python train.py --num_hidden_layers=15 --hidden_size=128 --num_attention_heads=2 --num_key_value_heads=1 --head_dim=64 --intermediate_size=512 --vocab_size=1024 --hidden_act="gelu" --norm="layernorm" --norm_place="pre" --norm_eps=1e-05 --positions="rope" --rope_theta=91600.0 --rope_fraction=1.0 --qk_norm=false --attn_scale=0.125 --bias="none" --tie_word_embeddings=true --parallel_block=true --init="normal" --init_std_qkv=0.0453 --init_std_o=0.0453 --init_std_up=0.0453 --init_std_down=0.0 --optimizer="muon_variant" --learning_rate=0.00187 --lr_mult_qkv=0.4 --beta1=0.95 --lr_head=0.00858 --max_grad_norm=1.0 --warmup_steps=200 --schedule="wsd" --decay_fraction=1.0 --decay_shape="pow" --final_lr_fraction=0.1 --batch_tokens=32768 --max_seq_len=256 --doc_mask=true --train_tokens=207700000 --max_steps=6339 --dataset="wikipedia_en"
Each number is 500 + 25 x the weight over its row's rms, rounded and kept within 0 to 999. Layers, rows and columns count from 0. Numbers have three digits each. The size before them is the row's rms in percent of the matrix's.

# layer 8 MLP down, 128x512, rms 0.0911, rows 0-127, columns 192-255
095:488534500455554477465491480494518517508475550501510508515516452501504454502559535465456507499490504485510436502492509500511527506504491493514503525484490549509472477496496512509529480459524494
093:495484473493497478513510519522500544473478507474502534511480477496519524549511523535493509516473463495497500466531492457512509517510460540485474499567479496481532513463520433494504475479485490
100:484493529513503506511490533533532445453517499510549482499501492503544479472513436479547522523532497501468467477506488499474512512487509526469459520501510476523494555540511472516492450517538519
097:537492480524520540456501473494521501505534488488496476514503506502495490522491520455502486523455460512513474513518487449464519527478490448476531518525455466477484485505511515499488540515486480
100:536487524521508578479472506519493472515502537525523547504510521519485543501504513514483520526505534511476497492491526477491499505497517452486487468507510494436521467498501534550514498527512528
103:449500497512519468491511481490526484523516503467456496466509481484515497507518501509546451536527507555495541499531477517480535481552481474496528537475494508510515484515509514484525498499502423
100:495504521502464508492504474478486452525468504468529462502478496505485510501505509521479524481519470490459518508450503545523486447433487478528464527474522556511472470480510513500534477484510509
099:524521474508508538505535521484467469474499540458471462484504506518492504475464502461490506499443477496496511448469523479494497533538476453537475484505530511520529501523475494491505500490519512
096:489474495510497548507512481514550479489527516507479488528530510501524496532480492477477473507496517502492494504472511484536495505516524511483512487513490515476496459540482493457511538549470584
101:516455549476499467484481478551523522523519514472505548509495482548477537506483506489525531489509543500486475553535553493522480494571519504504468515517469553461520540533527473458526537501524486
102:465498504459501505511495529476500494544526478425481516507513476502511507508491466528486484523513523474496489545530547512500502499506531479527478501528491482547492483505469474531512504467505534
107:495497542507490494546503497507529495485502513570503476516496480492554510461489486443442476501524522477450525473466483488460472486478467496496443509508480480470485536519521515482514480448471492
097:499509519503532521463497499484530522537500494510519487444532482499518500493490468515498545463509514533493491526489508472487508501474499475510530528502509488506508536506497453479440480493494481
104:500501452488481497537496474503481493507535490447506481528487525501479498495492495497509514524540488541518464497472475544497503473475528484510477531482528514466520448502458490518486460483493491
100:503507508491478505490532496470483518451496530501488497482518471469477573473508529471474486526491469494470523521512449468520535453490526473525504544511504485520503566539500505511559495491521547
101:507506512485535495482488492494462487539460470492474515467561492499520511464528487519429497537525516497463521476525488525547502474533503477527493505501520524538500485501541461494521472499521522
103:508519481467503495512479456522532499452496480504502446514509517540492500499462510516486496503517522532459494494527490479499478494497480500477504496457445480486498466483489490496464511530437527
106:498477506493496462482487515487548497476521531482507501483489504493557462481485495485511475493468510506509513539494532545499511511492545514506523536519486527444479479492520532470470546502502541
102:501499529521506500492533505497509511544487501530524501492510531498525544465529480478481498503498515562480505505516515568507542552515491460480456471538506448524530490478509490474503470479521526
098:517493467452467528503528499500517514445479479459423495515497479487498499471482530515529520503539520466513491474497498549521505510473532503493533500469491478511495440519517530503516486487488509
107:506480441507479497453472488528480489463525460489486483507529524459430521531534511479540504458477535484511509491488504495538520476464464454487517488501532480542495471540527530537508502555485488
090:498437512503465489499473458485515527489525488500498519479485560474466470457497480498498486513496487499497487474473515529532469511495527518551454500472504517563477520514485489485501485533478473
097:517517526516402477505507503492491541500522480495499498505472514528499487541513530533516478473519520490501503483526530508501496514487490486546522554511480467536513509479524520493535523479520466
096:504453522523480471467459473487519497483527469516441515471485528531495467509501492456522506539493502498478519449500547468456463522490493550520474489491545482493505531512524520491491475530491498
099:499504509455461492502515489510495452504471537517493506488508499524479487493501521478488490541497561488504507528487503504526493488498559477499437509524508442526468504495464556512468487452523493
100:507505529525488520538519492501489494491499457554482514506471474510465511466522481490509503516508488479511507454502501499491461531531485501497521478503500489483491551511466484475461475471510499
095:511519491486539484563466505512488488499488485500481520470480501503487493481508521463511509479496489490523510460524467473417493496502534488521505510464505541480493463489514505529494500503488489
095:489481514547549520545540498507559483509504497490492479484473551508573497485442473485511509516472471492544491524513466483525511564494441475470517454518496509479531520482507505482505541509525456
104:534504487487517484523557493487481485490460509532514538486440529515482516454522480500491464470503563481511499513510506516510468580459522518529519490459501478473473470490513518489500535474513498
096:539532504451457526530455520477482509487528502498511518467513556504492479494509459468504493502516513493483498544528487481479515485497451481479506520460460485504493484510510542464504475505495511
096:532479512484435521513557490498477538496505488505562504548478482480468511485505484498523498459512474523503545486476497533493528510498498511487463425560552533496512497535477501495540530526513534
106:481496471476479542479453496506501520489533519527454503507485497522510499482503511515505488504538507470533528497503481449490546470454500555517498479469518539551482556507511528553473528523510519
101:466489480503492443536517499531501497498495515476516501436500503487529502511512483523501463508499480551519515465500524515493469544469486463480487509484499502490492523534517511485513484513495523
102:507454505504462504525501492483519479514474469518523490495496501473489482538520486460514505500444527482495541512507490526510468488443494468480519494547473507495501515476541484492535506523525488
102:425502507463478510477545495490429504466482465466515459496493465493490473511518502511523521544539475475497550507529482513497468496503491502497485544497470468485525426506495525476513496478482504
102:502498501478457536486537497471515532474501484514524475559491502498492470451492513505489518423502499472494501497473510495526482538471496457464473471563527517492521521487554503557436457484467546
103:438484487528545511570479486492534540495455467525518497557511489490493511478493497546530508499502501477474511473515462478543487503496445501478504483500482524490483497504501484506468510498478479
105:483510477507507477552548501472546517480517427515537516564520474496508522483511509510475474515462487457506455480521495494529479522505451524490516510450499507467512523486538479472497516509501490
104:522538480506478482516509493530500478473505524504484510492494501528488524409484498521472502468470512466477482499504506518546491478445476521523501510499485479500514454496472516495528482502511479
102:528468511501513510458515479493521529522520491527485533470504535481498562485502504490475504511574547552519502454515515505498470478551522471517526503566491494482516474543506530469460530475521470
101:489528507501502478579494492514472480528502529439512524537474478512534540475536504518549501520515453475495539477504531532523511495518466509493484473511490477484478524490492488490488507516469487
100:478534504493472494470509467440554493522487513479521511482514487493487477532468506527518505487493480553527541510490503490491483501529498511518488501495496497504460494443517491468454498536520528
102:495542501490535503481482499538502485519518509463525487518483515491549488524519499474501471488499516491483480534517525519535525500492489515471532507505513478493506444508471519473500509490507425
103:515535553474490494501506480515477506477517480512451505501519523506472460512505535514469537480504485489462556546492487471515530504514493514524500512511461489514508519524514521488499519562527540
102:459520483517557497509527473514479506549533492461525453530511516515495497500543525503485497506502515518523488517497508473506488478492506487505516494536479464494530517519462474522499502496536506
100:486469513535511517510525519461513493511510486529529445524441544465515510508496503544478492485516462512473484537508495554484452518523441530526489512448516500500508519459437482520478489519497503
103:484519536464512522486487505480505475506515493503493483529497515503489510513489492528485507497508506510493499506480513509493518490537448486512544445526538540484466517515514523500562532472517487
096:483526476517509517485516497471518429482547485474533510475511484509503514517465536454548523491468524551549508501521496491544496532558503530522481540482503526417514450475489478504508532506476487
098:535489534502495472494523526564483481475512485534530523499499470494502496486483491502465495488512500533507544495475480514453538521543546513529517515487516504534515513501481500490529521509492521
101:541490454504489509526528532500512506467494528543474541499486480490511494518509506481507523482503496530492506504492499494501503484528500506526555485515470479512501481556494477512530462469482477
096:510508471543494490483484509500488516521529472486510458523494520489453444503484524478466473488543457480518459515513522476461519491473502495489516499451518521476550440474528512543504533473505477
102:492477523481515503509500525496459459532507522501513498473506472484490516477493488536485500565567525506476531550524510515497509540539502516485545496541492497498496521466528531524503465510505530
098:527538478484519522534502544488502493458487489503491481467481499507521507535467538490491485452512504530495505499499524513498508484514498494516516508492489505542526504520481443477499459535513498
101:569528551518489485547538520486487502528488525506519486508527538471528521522500536500479469487530542524522463503537491512464523502515480469456476521537522506500499484480494473482519468509456488
100:488505472521519511518447469495523529435493529445526526520508506508500491521495533524501526497513495491517454493480506477536486478532490506524493514513534483468482536522506482499496509475530471
100:485492504471484451501492539480492481528481506503524492512493467473484526459450491451476503493501499527497488450481459501510517516485505497421496480505467515500525487517495528507456473472477485
097:483481498497507518469481513522497496524489537448499525464480466501500458550479534484504519521516506510512470487536514495535501519508454499484533459496481537464509499475481497480433510482479524
098:465533470491498518515481505499478502483482493444515509492494525493475509495468521504524512506524483444479507512506511478497491543488519545492568533458484473489487512463496481503499512489489494
104:488530530498527516523517521478554500464496502534503512504500453488490469472529518499471440466514513548505500565511473489461490521493504498525503481446517505513515487515513469539515526538527499
110:514506530501535489512476570459552465502510511499531484523513545520513480511503463510487497510476440475541553523469485524500521515512534489511459528514493474503506512445485479465469465533486490
097:532475493484494479479513482470491475500487518468497493488487455485507513520475467537490538454515508479518483499490525533505516501516516479509509470482500528509479520473543463511531515504476527
105:498479518508487477461511526498469463550499531489481509448532520493503510510524512519497502506481529483510520504499481474483497485492546486460524515451461508478472539496479480527499476478509547
097:477490469490509516496512527505522440490500530561524542472504517491478464526471479470509494517506498533521512480505495537501523479494489518506486499509490476506510528488538502459486524459547492
100:501459480516513540485419540511515560519480512537488506536545517486511492530488480555481519542554479483528461485521462471522473433484517512495530483473534492485500494528449469495529489496531507
103:483504506552499474487503447483519486522493464532515510496478504510495472517529492525511531484506501527548512487502481500491496498490554455476528486475506504493537533498575542516502480531472505
102:461477494531519458496503503500488473527495488492520534473519570513516523474496538475530511497501448467487499497501510515457481478464478552489516510466484510496475520502468525496458483467455484
098:536529497507478494491496518531508488492502533476494455521502435501492526502524473490509443499549477456482495532470516476499501485476536553440532466488513501514466487453536442538485497493528504
100:539500471517480508476493489471524520507483508536485533492534484516522486456476490516523496492506465527504517435490487528518547463498558519534516499542510485478498495533517548495503529512523511
099:503537524469515482444459529474471488496488494479460542481529533502533524484523512479494503484497455522514498486521523473496514534495501519558453507471538479534522483529503486505528498551503517
098:485477485515465519455520499481491518506484493499513476456455513462546497530497514517543484477520516468510472488560496494519524483507504486452466502532505510548500498554501508514503549544476489
098:525492439519517523489454490518510527459506471556472541479494507505489521515472495523495491487446483497491503488470493491511494514514498501481491503488515492516482466518484482493516483513484472
101:499515475491518469507516527464437498456513495504514485466493476504516491506464476452562499552477500518462503506449494507513487508488516492512513522539511525498498487543501511456498527479504502
096:499525520523491511507558497508502483528454533474489510515523511507468504507457483514518504483505504510488505462516500485462487506486518515531546498495510525481491548490529477455531448507482535
096:518503469518507484432510461496507520481519538447475501488475513511526508543538505501504447492507539454516495524461475502497501502535478537508492467527520491518465514519474517517499529514500506
095:490528486504517489515480491493484509517540529535451518527507493516511441486505538498501565528500500537520512507485478522518515476537502503494490540545511468489480473533462481495487506559528486
103:510510557478510527510505541505525508499513516492487507515487441514525513566502531513491455523521492474473506471502549481525488474493509499503486468487536470523491504494493447519465492531489542
097:517439528511504457490520507470467489492481517474488537488525516515514501526532496509530535542459514473502504502515539545511485504483471500481512514525511527492521549475518513512471464500520504
107:491516519523494465519509514503531477529556481483502504483488489503518552463502541520503514503501512507504510468465540490456470489497510516539478463500498546510489449475487520506499505537440510
096:519489509530485533514531484473487525518462496540536499531492457480467495501506529501512536502510527488516513533499461495467500475525503502520513492518511489490451500529471454512520541527506488
107:534496517492534541468494504514451497468496493483471521497520502504491481502519479483494493539492496511463458472490468476494430457460505463500454516486453493503460482481476504459507523535477455
100:527499480500539531514498503498469558512541489497510498457440471520477483513518513525510525492497507493517511474514538535490491516515500485501514492499507509516499535502520482518508503519540446
101:491528544504484498489517545497477488501480498536473496493507512492481510533505481511460501486446480505521525548532523482510508540489489475473494487506461553518514505510496537468491519466455518
095:523524515514508532479493467476504478517437507488511520509479496471530479533445520491450507527491497447476501510483500495497505479474502534440491520528536505520520513486502509479492503495498469
100:543540455497520534496510499513529504514492538502472505491501521490543496480512506474507487478530511495511475437464504448512522504514545496497479492497519514534469523451508509497502497513538505
101:518499523557548551518517459510485503527468466470481494531487451450472466525514500479477503492494470548500482517497531470490466535501490510477483489515507475497490487519491463501501521515536474
103:511504492539546494501481514497496539502515494493511493501487458450517470498535466518465520505426465474449489529497501531505488468526480499515521472529523494486507509526484471508522520472519507
102:503521516484523517525501496463481500502507480527510499514501521520510463500508537538523524498497509492525475489494490525496469505497466482524509519524518506527484482516471511509463495497505514
095:489509507493514493466508457500522500489498472517543493528539534460525501474544494548489543550495475492505501528539518523473519496571506525454505499498509510522507509493532484529539504492466501
101:491489479459470500475494498535414550499495493437461468505508482526488439521482467489501538513482507486519484466462548501469464455465516487505507511504432509547520521521476496504514479466514528
096:453488525520492490537471457446499479526445458496464546478489500504472504493493466460482465497516489487511498537508463499521479536501467530515491492502530505460540479514494559487512537485484489
101:508479543481510497468510503479537536509528472486513483532468526470497496491511515506494483501494538501502499541507497527481474467499521474511479493468500481498495518489489507494472544495482550
105:460526517494476490518530497551495515504556500494521480484448476506485460540497525515540524514490498506496547498509534479486485503501522539471495516455496497483480488535523493491540489509482485
097:473491518504521499514446516533417494494513489506509490507519452500529484525509478530531456469478533495483477491500525494465482480458491521495514507501498518484491488494481510553480478496481502
097:489491518484482495478505482479458502476512507460509484493519491495515463487478511460490503514490513460486461496479500519466532469492489501512513528448497485508506508500496501525456417470498474
099:494498511537515528543507501505523517484513438554512506447502471530505488484535509487506521531496445473490498518474496500553459502505492504498509491490505543495515527515479527492530532509536530
099:467461496504472523511484481541521546473509491527554505529478528519471511491548488505497438501466476497530502551501489473513509466473488460535507476496535499532493495459514535488487497499512509
103:510537501472485523513490529535549528518436509525495425528477460517500473476487514515502531468503513470495506481488525497507544518518498482518531481499552461523498472480461523527516499506523495
102:519515479459491495489473499505515505500495482476500509503447514508500469494492485518508447482511502480477509514522481520480499491555563504501483524511542534496497479508463488507515503492505453
097:492490471515498509488486542460457510501489462525476476493500532489461440516488506538467518471531501462505467494485472507481504453525481509521495551469496503426511481490488507494483478523494539
106:532486490524511493509473471505466527535478521497523501453480498505480491522473489514491465506513516487484555496478454473495503512493487549521502490528492509549506494524433507502525475525481491
102:509489509459536497502492520494454544500505509462482532523531529496467527477478489479479498516515473479494482486500556469527483461498510520473510510510444485478468506494492505508457529503519544
094:516477503504526489494456511520511470475526552546472542532531505502501520504501501513497564463496489472528490517485517491540515501517474492469502499523481542496526492468483486527529515472472478
098:507513454475492501519456463506549484460511514519475503494506542489458460543480474480547520517470468524463494508478494475439519494475499506474523465497480511500472547517476465498522519466519501
095:528475445493515530525489482509462503497476484460522532545520520518543524524469496502502476489507465496481516506454558492453552466513498463493491498509490506491480519528498494496497493475533489
096:498485479484499469489519497559469505564503488492518524500515483554481488475504496477511557512530453494508515487514478444499538559540479516526484525473528489519507487517517522560525495458471472
095:521483471515480496484446477533500487533528508482486548490502530498507480509524516497481490492530500499522520514461523478515479490469498529525517472473537479519517500452466491505528519468481529
097:517481479504515509498544505528510546501500483493489495503481492497465510494477485456472463528445518524496512484547478541512517503486503477502469523525489520541539489466514501566555508498582510
098:494514480492517480497490523537496524497522488520561500496548512534507486497492487524495500498495492555485496501506494518476471492549515516540499515476512495521517454544529477474457541550527476
101:518548531518493482482487499474527547514546489481505480498483483487521506546523504529487533473479540473503502492501475500499488433517515477549543469488504475492502493484479508506517461536486477
099:496483476487461465522535529517498493522457519493500513485528469462494528482483494474511486498494513516487508511499555482506503533527513512522474510499486452488508502489494521544507501448519486
094:457517476483510510513493535473506503509496530520491515506489511512492542456507499478514464528529520534481437502552487522547500470494527555506489529496454497497548512477488499536500506489525462
100:566505562508543475442501463512492462484470506487514469532543511489508472481549488470497477535505516483494521512504448487493464499474505534469481496486509533526493529449516489485484456483497527
101:472445500555479495485521546500489487514488476579499485501498476520487558482510521512512526444476492501569468536513486511541552507483501496466473518472463532511485515497494501499507462537498506
099:476480505499521533522506494479484452498526511496503468507495478511494479558510509493496528487464520502496514504526495523493528489483506504472492493538500530519540560501489493428463492472525521
105:511511442523520491477503514543511505458488497494484484471555509488463551470500488520458508471474493489526498487468428522486493501490483491526514486480534500501510542492508492470476544479489453
098:517496487470499463466535490541500527551469500496503503477508462480518496475491501547514498499472479535481504505503511519504514494504467503485497465531477490532465519465464501506474513523489466
101:519556494477556454507493535534508533508492509532470517490512465497535534454532496492500480483507502504503488530499499511508507528544480494513502532474470496511515463478502502540481508522493533
105:498499487497443528531505519466543527489498538504505498473493530497498567511469513520493516429519491547494519522458461526499531539492502500511478489468485465440466482493544519496503514515476490
104:468518503500487548514522502519487476463504531505502517563496516531482479500520521498512470562491506503473485483483489472512491515490523511464490478493523513484531482493471508476484473443474470
102:452492500502492459465478469529518476519521517464515502493482502515517523475523517481519493507459520447488453504524517503462494511496496479484475491495460492507501513485538507498465467472494498
100:513495522485461496535503480490509502477512507556480461467524513484486544523473507512507528459508551501542499493481489534504504472482486497489497507500483515485532473513503539482485492453480496
104:464505500469508450541503497562526517513462506514487481543464549482504463478479491476491447486504484494497474532529515519480528499480497508493499491555520482461471475491583490490481518501512569
099:463436496511482550558478531505494516513494525501486523503489453497482524508462481487548510530487485572534501494515477465495509525501543532512522514506521476508493550482509511468443540507512486
095:500503500521500499422541494469492521459484503490482477496536523529527547492501497502494514451449486484498496452500488538487502528511522511448490511472479529524491461503534525538511522474525466
101:490519501504535431540495470471511451487463501510519491513540530493513456510514423511488472495507515536491505542516471491515533511494518475497490443500505526466463468499493524531499463505474504
096:471473516501483472472476512503472504508507513493479476481503495524471509523494479499508520486475544536494460524470494488505492492484530470498532478498532430513437463524504495496531514480526501
101:487531494520468486464480486483497493528508473524477481543507515489527514534486494504514528531496490489515492474500480487485489506458489517479467512491512493462545540485505478502517472544485519
097:513531522517479512475543503477479450485500494508484485506465500504460507510547501553513488489526464511548504478500492488525463516494492490555512528479445478521511518465530512505521480482451491